{"norm_eps": 1e-05, "tie_word_embeddings": false, "warmup_steps": 76}
Each number is 200 + 40 x the weight over its row's rms, rounded and kept within 0 to 999. Layers, rows and columns count from 0. The size before them is the row's rms in percent of the matrix's.

# layer 3 MLP down (transposed), 320x128, rms 0.298, rows 166-174, columns 0-127
100,170,157,166,263,216,162,165,172,294,220,236,208,147,209,186,160,206,170,222,234,138,206,238,192,232,220,265,100,188,142,172,153,269,173,240,171,236,142,198,168,161,242,206,209,111,212,178,213,164,169,214,155,218,226,197,114,214,180,212,194,149,174,243,233,244,149,158,236,267,206,225,226,179,129,158,193,170,155,188,236,215,212,155,218,143,175,223,201,276,177,155,141,194,153,203,232,255,246,202,166,237,233,245,168,237,168,172,89,241,219,176,156,214,223,219,212,210,189,158,184,216,181,210,183,142,107,146,260
087,271,196,233,173,222,195,133,172,236,199,179,228,217,249,225,234,159,223,262,95,204,203,151,258,237,162,127,205,255,180,140,206,142,203,146,169,220,154,132,186,205,185,172,272,153,216,176,144,181,143,191,197,170,209,174,205,93,192,240,266,195,234,174,298,223,272,166,181,186,170,204,278,201,204,204,167,146,206,235,188,239,201,179,154,232,198,219,212,170,211,207,169,235,184,283,192,188,167,157,188,179,227,231,159,134,157,179,252,268,197,253,181,239,207,241,161,129,193,133,159,146,223,143,215,222,184,238,197
100,157,113,226,191,120,222,225,226,218,177,185,233,172,167,232,218,185,213,122,201,254,142,193,227,111,200,240,233,170,172,150,192,274,223,192,195,194,228,191,250,263,177,210,266,219,235,228,209,274,225,154,157,256,217,206,173,160,178,181,226,199,175,194,182,270,215,190,278,135,195,182,201,233,214,209,247,174,183,191,260,252,206,284,184,161,119,186,160,235,152,195,282,220,146,180,211,338,196,248,225,212,213,199,214,239,203,227,133,202,177,190,109,229,171,187,205,192,190,125,199,242,199,271,165,190,218,194,228
113,202,134,155,192,146,148,133,219,176,155,212,221,220,230,135,203,200,258,174,214,213,157,156,225,257,119,248,209,145,123,165,172,163,167,180,249,162,221,243,203,234,283,219,141,213,179,225,233,251,187,224,214,265,135,165,243,206,203,162,135,201,246,99,191,190,241,163,172,235,260,172,185,178,178,220,174,272,170,170,184,134,205,210,178,242,174,211,230,216,264,212,210,153,174,217,290,162,197,162,199,200,234,187,196,211,241,232,244,234,223,202,163,146,183,166,167,197,158,267,172,164,187,203,82,191,169,190,119
097,192,203,185,202,198,175,245,281,175,159,172,207,193,245,238,208,177,201,126,220,156,218,196,232,179,260,223,165,155,234,132,153,223,196,253,126,269,223,198,191,248,243,188,275,161,151,219,216,173,210,162,232,197,257,211,164,161,237,215,208,151,200,258,231,98,212,202,195,204,301,150,190,238,135,133,235,207,199,159,222,255,198,286,143,170,167,147,157,274,150,206,201,253,164,197,179,197,134,180,207,236,191,201,149,193,246,177,175,248,196,180,173,182,86,206,148,174,224,219,134,239,253,201,158,176,183,179,162
112,201,185,173,247,175,134,148,215,194,183,191,304,212,168,181,138,139,194,233,210,196,131,171,232,182,171,234,183,233,229,209,208,143,209,278,197,271,179,191,204,223,190,199,203,125,181,175,183,228,154,181,214,282,174,242,219,203,153,230,175,176,196,244,192,179,283,147,241,201,255,182,209,271,130,192,218,246,243,248,200,187,164,227,209,158,196,161,131,262,308,206,278,139,202,168,270,168,247,170,128,180,273,226,185,181,188,187,185,158,206,186,159,163,185,156,176,222,244,173,186,183,273,194,235,135,211,215,279
095,227,233,196,217,174,165,251,158,134,227,116,172,183,242,288,251,156,194,238,191,197,166,166,259,186,178,246,192,254,233,135,189,219,284,215,231,151,217,261,191,253,203,233,238,119,138,235,169,262,232,224,254,180,202,159,214,185,277,210,213,129,156,250,252,135,207,181,253,282,128,240,183,202,227,222,213,200,218,180,216,181,265,218,221,229,196,221,230,177,237,163,180,129,205,211,224,266,226,204,171,172,193,285,199,159,256,169,142,155,163,237,203,192,183,189,138,270,213,173,196,214,181,144,243,244,231,201,234
101,191,265,237,242,236,159,221,227,144,192,218,237,209,209,151,233,190,212,232,165,176,229,154,180,219,169,178,134,219,209,222,180,188,218,138,151,192,188,155,114,191,197,143,308,191,246,173,250,211,256,224,225,201,156,138,184,198,190,145,194,78,204,186,137,223,211,195,146,173,237,189,196,151,226,137,239,185,144,271,222,172,158,206,237,168,213,157,144,251,70,203,233,173,216,242,186,199,244,191,218,172,236,180,215,205,126,232,164,150,246,231,229,126,161,253,226,128,241,220,169,186,238,203,194,253,237,192,175
097,322,231,162,209,216,216,141,133,134,233,146,198,175,190,266,215,233,187,152,150,154,160,189,203,193,188,202,150,218,169,189,214,137,64,259,249,188,183,154,228,239,242,210,201,177,240,187,208,183,148,239,142,186,207,159,154,183,192,182,227,157,178,177,171,183,205,249,194,205,186,204,185,204,214,168,157,272,166,241,163,145,144,187,232,194,208,175,203,240,203,299,186,182,280,197,163,209,189,149,248,258,208,178,130,243,265,220,168,250,200,180,260,159,230,210,177,243,200,271,213,221,242,264,166,283,198,196,198
# layer 3 MLP gate, 320x128, rms 0.311, rows 167-175, columns 0-127
094,159,176,189,224,258,217,184,243,160,147,241,255,147,159,215,173,187,153,171,249,235,191,176,145,221,180,236,245,145,226,221,170,186,201,309,247,269,205,243,203,254,167,263,183,241,170,151,261,217,251,196,191,143,222,178,176,266,252,169,95,174,212,211,112,173,172,249,220,130,222,222,185,222,212,216,249,196,191,180,167,230,271,242,192,198,245,198,204,235,199,198,225,136,168,154,154,220,211,211,200,237,239,206,183,205,208,167,208,108,196,239,160,150,247,154,251,185,198,169,271,218,77,212,154,156,199,182,187
099,181,130,214,219,185,278,212,249,180,161,143,251,150,178,173,250,224,227,186,185,196,312,223,184,213,198,212,167,173,156,170,235,206,244,264,186,247,178,216,144,206,215,276,277,242,201,143,187,250,126,216,153,166,266,204,181,186,204,179,207,198,196,256,322,222,293,163,185,236,235,184,186,238,266,227,220,147,195,210,242,208,213,181,185,184,225,252,144,177,172,130,289,230,201,234,149,233,132,154,193,222,217,201,186,225,230,166,191,186,227,158,176,210,132,204,144,237,119,191,191,231,227,212,195,178,133,213,171
104,140,148,214,260,169,189,96,122,163,180,219,186,267,252,179,212,213,216,223,189,177,222,126,213,249,252,212,243,183,191,180,178,212,253,178,239,197,187,188,232,184,185,216,170,173,190,142,187,251,185,141,222,254,178,205,210,202,217,280,220,169,162,124,164,178,143,203,107,195,177,242,199,294,188,242,218,221,191,193,183,182,225,215,176,139,165,200,204,180,290,179,222,193,163,204,233,233,186,176,161,243,252,208,167,154,187,198,189,184,273,259,97,113,241,208,197,221,203,202,231,207,144,248,184,130,253,301,217
108,173,109,223,192,157,134,175,194,201,177,214,130,251,161,235,175,117,272,235,182,156,197,185,153,170,209,240,196,183,228,185,234,172,215,271,192,257,161,170,151,176,195,173,185,246,222,270,173,209,204,218,217,295,263,148,176,213,161,162,221,153,128,193,178,238,113,255,201,182,217,268,190,160,164,239,194,209,184,245,283,190,241,158,191,209,198,180,138,243,234,239,215,216,171,218,175,193,200,171,161,179,132,222,181,207,194,189,268,259,208,227,225,143,195,165,158,268,228,182,214,177,117,187,163,84,154,197,182
108,210,244,200,221,187,243,232,193,221,213,155,172,185,189,192,193,173,148,240,247,224,308,224,228,136,169,189,238,158,221,231,224,200,148,160,190,212,128,186,189,207,152,212,232,225,231,232,244,195,155,225,226,169,231,235,187,210,176,189,284,117,261,162,221,154,176,159,233,210,213,217,190,140,194,226,124,219,218,220,142,221,264,109,212,172,196,195,137,177,205,216,215,182,183,163,143,234,250,218,227,205,259,223,167,154,206,149,229,201,188,235,68,289,226,125,160,194,208,240,231,175,136,241,128,169,273,246,159
091,174,184,229,241,218,182,161,253,205,161,206,218,239,185,166,205,220,160,180,223,152,215,175,272,213,233,263,276,160,203,141,250,210,120,164,220,269,185,200,130,197,239,182,179,181,162,164,172,139,173,167,158,187,251,210,271,222,143,215,141,220,262,239,259,252,200,239,187,174,219,221,179,197,225,141,188,130,202,199,214,174,204,285,177,210,211,213,165,230,226,175,253,214,123,187,135,243,233,141,213,257,160,138,259,174,132,191,124,195,209,263,232,213,214,206,222,160,206,145,225,186,181,308,232,129,226,252,161
096,199,158,190,184,165,210,143,169,215,224,200,179,201,231,275,214,222,156,161,240,156,195,176,171,178,204,217,210,273,204,261,191,165,212,195,244,270,252,218,156,241,192,224,220,168,243,229,93,218,129,218,205,213,173,281,257,177,222,189,199,193,191,171,194,237,161,179,237,162,136,225,159,281,205,183,204,188,146,160,106,193,263,170,167,189,207,204,279,127,262,98,210,288,176,111,160,211,165,271,174,218,195,198,131,246,226,178,252,155,204,145,175,226,191,207,160,189,128,192,162,228,248,223,179,209,210,182,220
095,242,239,222,232,244,187,213,240,146,168,202,223,175,191,119,234,241,158,145,111,218,171,205,241,238,151,140,176,124,159,112,177,148,196,189,194,169,159,163,247,230,220,179,175,208,169,169,212,247,213,134,234,171,168,219,225,159,164,190,219,211,92,170,223,206,220,194,137,223,233,156,170,232,199,290,178,211,197,153,215,188,209,230,149,206,203,234,163,227,250,219,159,213,232,219,260,94,235,155,200,235,199,242,189,228,228,135,193,206,176,167,105,205,190,144,234,220,209,270,232,224,179,203,220,269,222,179,307
096,213,194,173,240,265,196,170,199,199,163,171,135,199,213,181,269,162,261,221,205,190,149,149,159,141,166,212,239,238,208,160,203,208,209,141,261,209,270,142,209,187,257,222,183,184,148,258,152,249,174,201,171,195,197,151,180,202,217,194,170,166,253,168,164,296,203,202,187,289,227,82,189,245,218,191,181,181,215,171,191,170,204,186,215,217,209,190,164,198,175,292,177,189,212,236,198,282,211,156,190,202,213,179,141,242,226,146,215,215,232,242,167,275,240,131,108,267,199,102,245,235,199,264,239,141,179,182,198
# layer 3 MLP up, 320x128, rms 0.322, rows 167-174, columns 0-127
092,191,139,183,210,243,224,164,206,189,135,255,250,180,183,225,159,179,123,137,233,214,198,232,204,237,189,259,253,139,233,216,152,224,180,260,217,230,230,238,187,225,219,250,159,204,110,236,193,196,243,263,188,182,166,193,194,274,272,171,162,114,239,212,153,205,171,238,173,149,218,163,174,236,248,184,206,185,224,232,143,231,287,205,207,196,208,190,240,213,137,216,254,153,114,161,199,255,219,228,178,243,211,193,188,213,175,216,218,131,202,163,193,215,227,195,305,199,186,137,230,279,152,271,183,105,189,194,170
095,228,61,213,144,152,125,215,227,185,196,222,143,208,167,158,148,230,211,284,193,196,182,172,154,194,190,272,258,258,163,258,213,145,237,279,280,200,206,189,149,227,259,173,132,208,208,176,231,133,124,201,180,196,218,200,226,299,179,142,181,160,166,204,205,178,222,180,153,178,164,164,223,127,253,183,227,177,231,227,220,175,269,208,193,210,233,200,253,204,259,255,129,218,245,184,193,214,207,264,253,173,180,199,235,189,214,140,201,249,199,206,237,180,164,232,181,217,174,180,183,236,216,211,229,190,149,196,128
110,152,236,225,201,235,185,181,97,185,212,214,225,119,210,177,277,238,202,202,186,202,230,232,236,207,175,206,175,163,283,169,173,204,151,274,168,217,182,205,212,150,186,132,169,197,174,153,226,251,190,225,269,271,209,187,268,186,221,250,199,229,141,228,184,207,205,201,166,222,257,188,222,236,191,212,250,296,233,168,178,148,170,175,214,175,232,207,192,140,264,206,107,233,172,157,229,237,180,227,160,197,163,167,129,135,201,302,234,224,216,246,140,167,236,200,193,238,212,212,161,266,163,293,217,239,205,266,172
094,181,235,203,260,174,153,205,148,194,181,181,235,231,186,173,193,226,240,175,174,141,138,182,252,185,216,128,219,196,166,211,222,183,173,151,224,153,162,133,124,215,183,210,147,175,196,202,181,240,286,186,144,176,143,166,201,229,143,228,126,165,168,204,214,250,211,208,260,160,140,237,167,194,217,226,177,172,197,179,214,280,183,236,291,188,203,213,201,170,215,179,190,218,232,187,177,227,162,229,238,240,211,175,315,214,134,214,193,254,237,151,184,260,303,226,174,207,211,164,281,272,150,222,181,245,306,226,233
117,217,270,290,218,178,255,173,189,197,211,204,191,224,183,254,200,198,150,152,168,168,139,245,238,172,182,193,141,228,134,153,310,250,196,180,228,138,183,254,113,211,187,200,192,168,169,190,173,132,192,188,153,241,259,265,138,139,247,190,104,233,207,165,186,247,258,177,219,253,190,235,203,180,208,191,223,205,184,207,205,181,243,263,112,216,165,208,216,156,259,254,153,196,227,217,167,249,196,229,226,228,178,121,170,262,201,251,173,217,150,237,268,210,191,236,242,244,200,151,191,227,185,158,244,254,219,205,221
089,195,260,231,165,165,210,185,203,175,104,294,178,228,180,168,218,217,239,209,192,217,235,172,174,233,270,118,202,223,198,167,183,173,160,260,191,210,246,170,196,197,238,200,136,117,210,222,269,210,167,219,193,199,244,204,199,243,171,183,203,276,147,222,156,253,162,189,140,194,215,140,188,144,177,216,254,150,191,258,265,244,176,279,180,229,210,230,272,217,183,235,222,201,147,247,115,141,249,235,199,218,206,172,256,207,136,266,272,147,220,193,267,165,242,242,179,238,185,195,172,204,188,270,240,163,208,230,150
100,196,195,206,111,288,196,147,187,255,215,227,159,194,240,264,269,225,172,153,249,174,187,247,178,209,130,224,235,162,183,241,186,115,230,251,198,241,171,279,175,280,218,176,152,194,252,211,230,179,154,199,207,131,205,199,252,177,220,221,209,212,245,229,169,181,97,210,197,197,58,204,202,219,179,236,192,198,228,184,116,212,203,227,122,199,221,197,232,193,248,158,157,186,188,223,160,196,185,265,136,217,177,255,121,183,217,203,230,128,172,230,183,176,225,183,159,229,170,180,178,275,159,240,186,198,195,213,174
102,201,222,238,105,240,189,210,171,131,190,212,142,120,118,165,163,176,220,288,283,248,257,183,170,178,199,219,243,194,230,257,158,150,278,224,185,230,227,150,207,171,241,205,215,218,244,171,210,229,211,180,268,219,117,215,211,196,292,141,176,228,250,222,201,227,194,228,212,218,176,256,188,152,220,132,224,215,160,198,237,341,204,171,215,185,200,274,195,160,185,169,215,203,169,179,199,194,180,173,209,221,162,154,195,182,174,243,183,213,187,211,157,205,181,240,152,202,231,123,182,162,151,132,211,120,177,223,207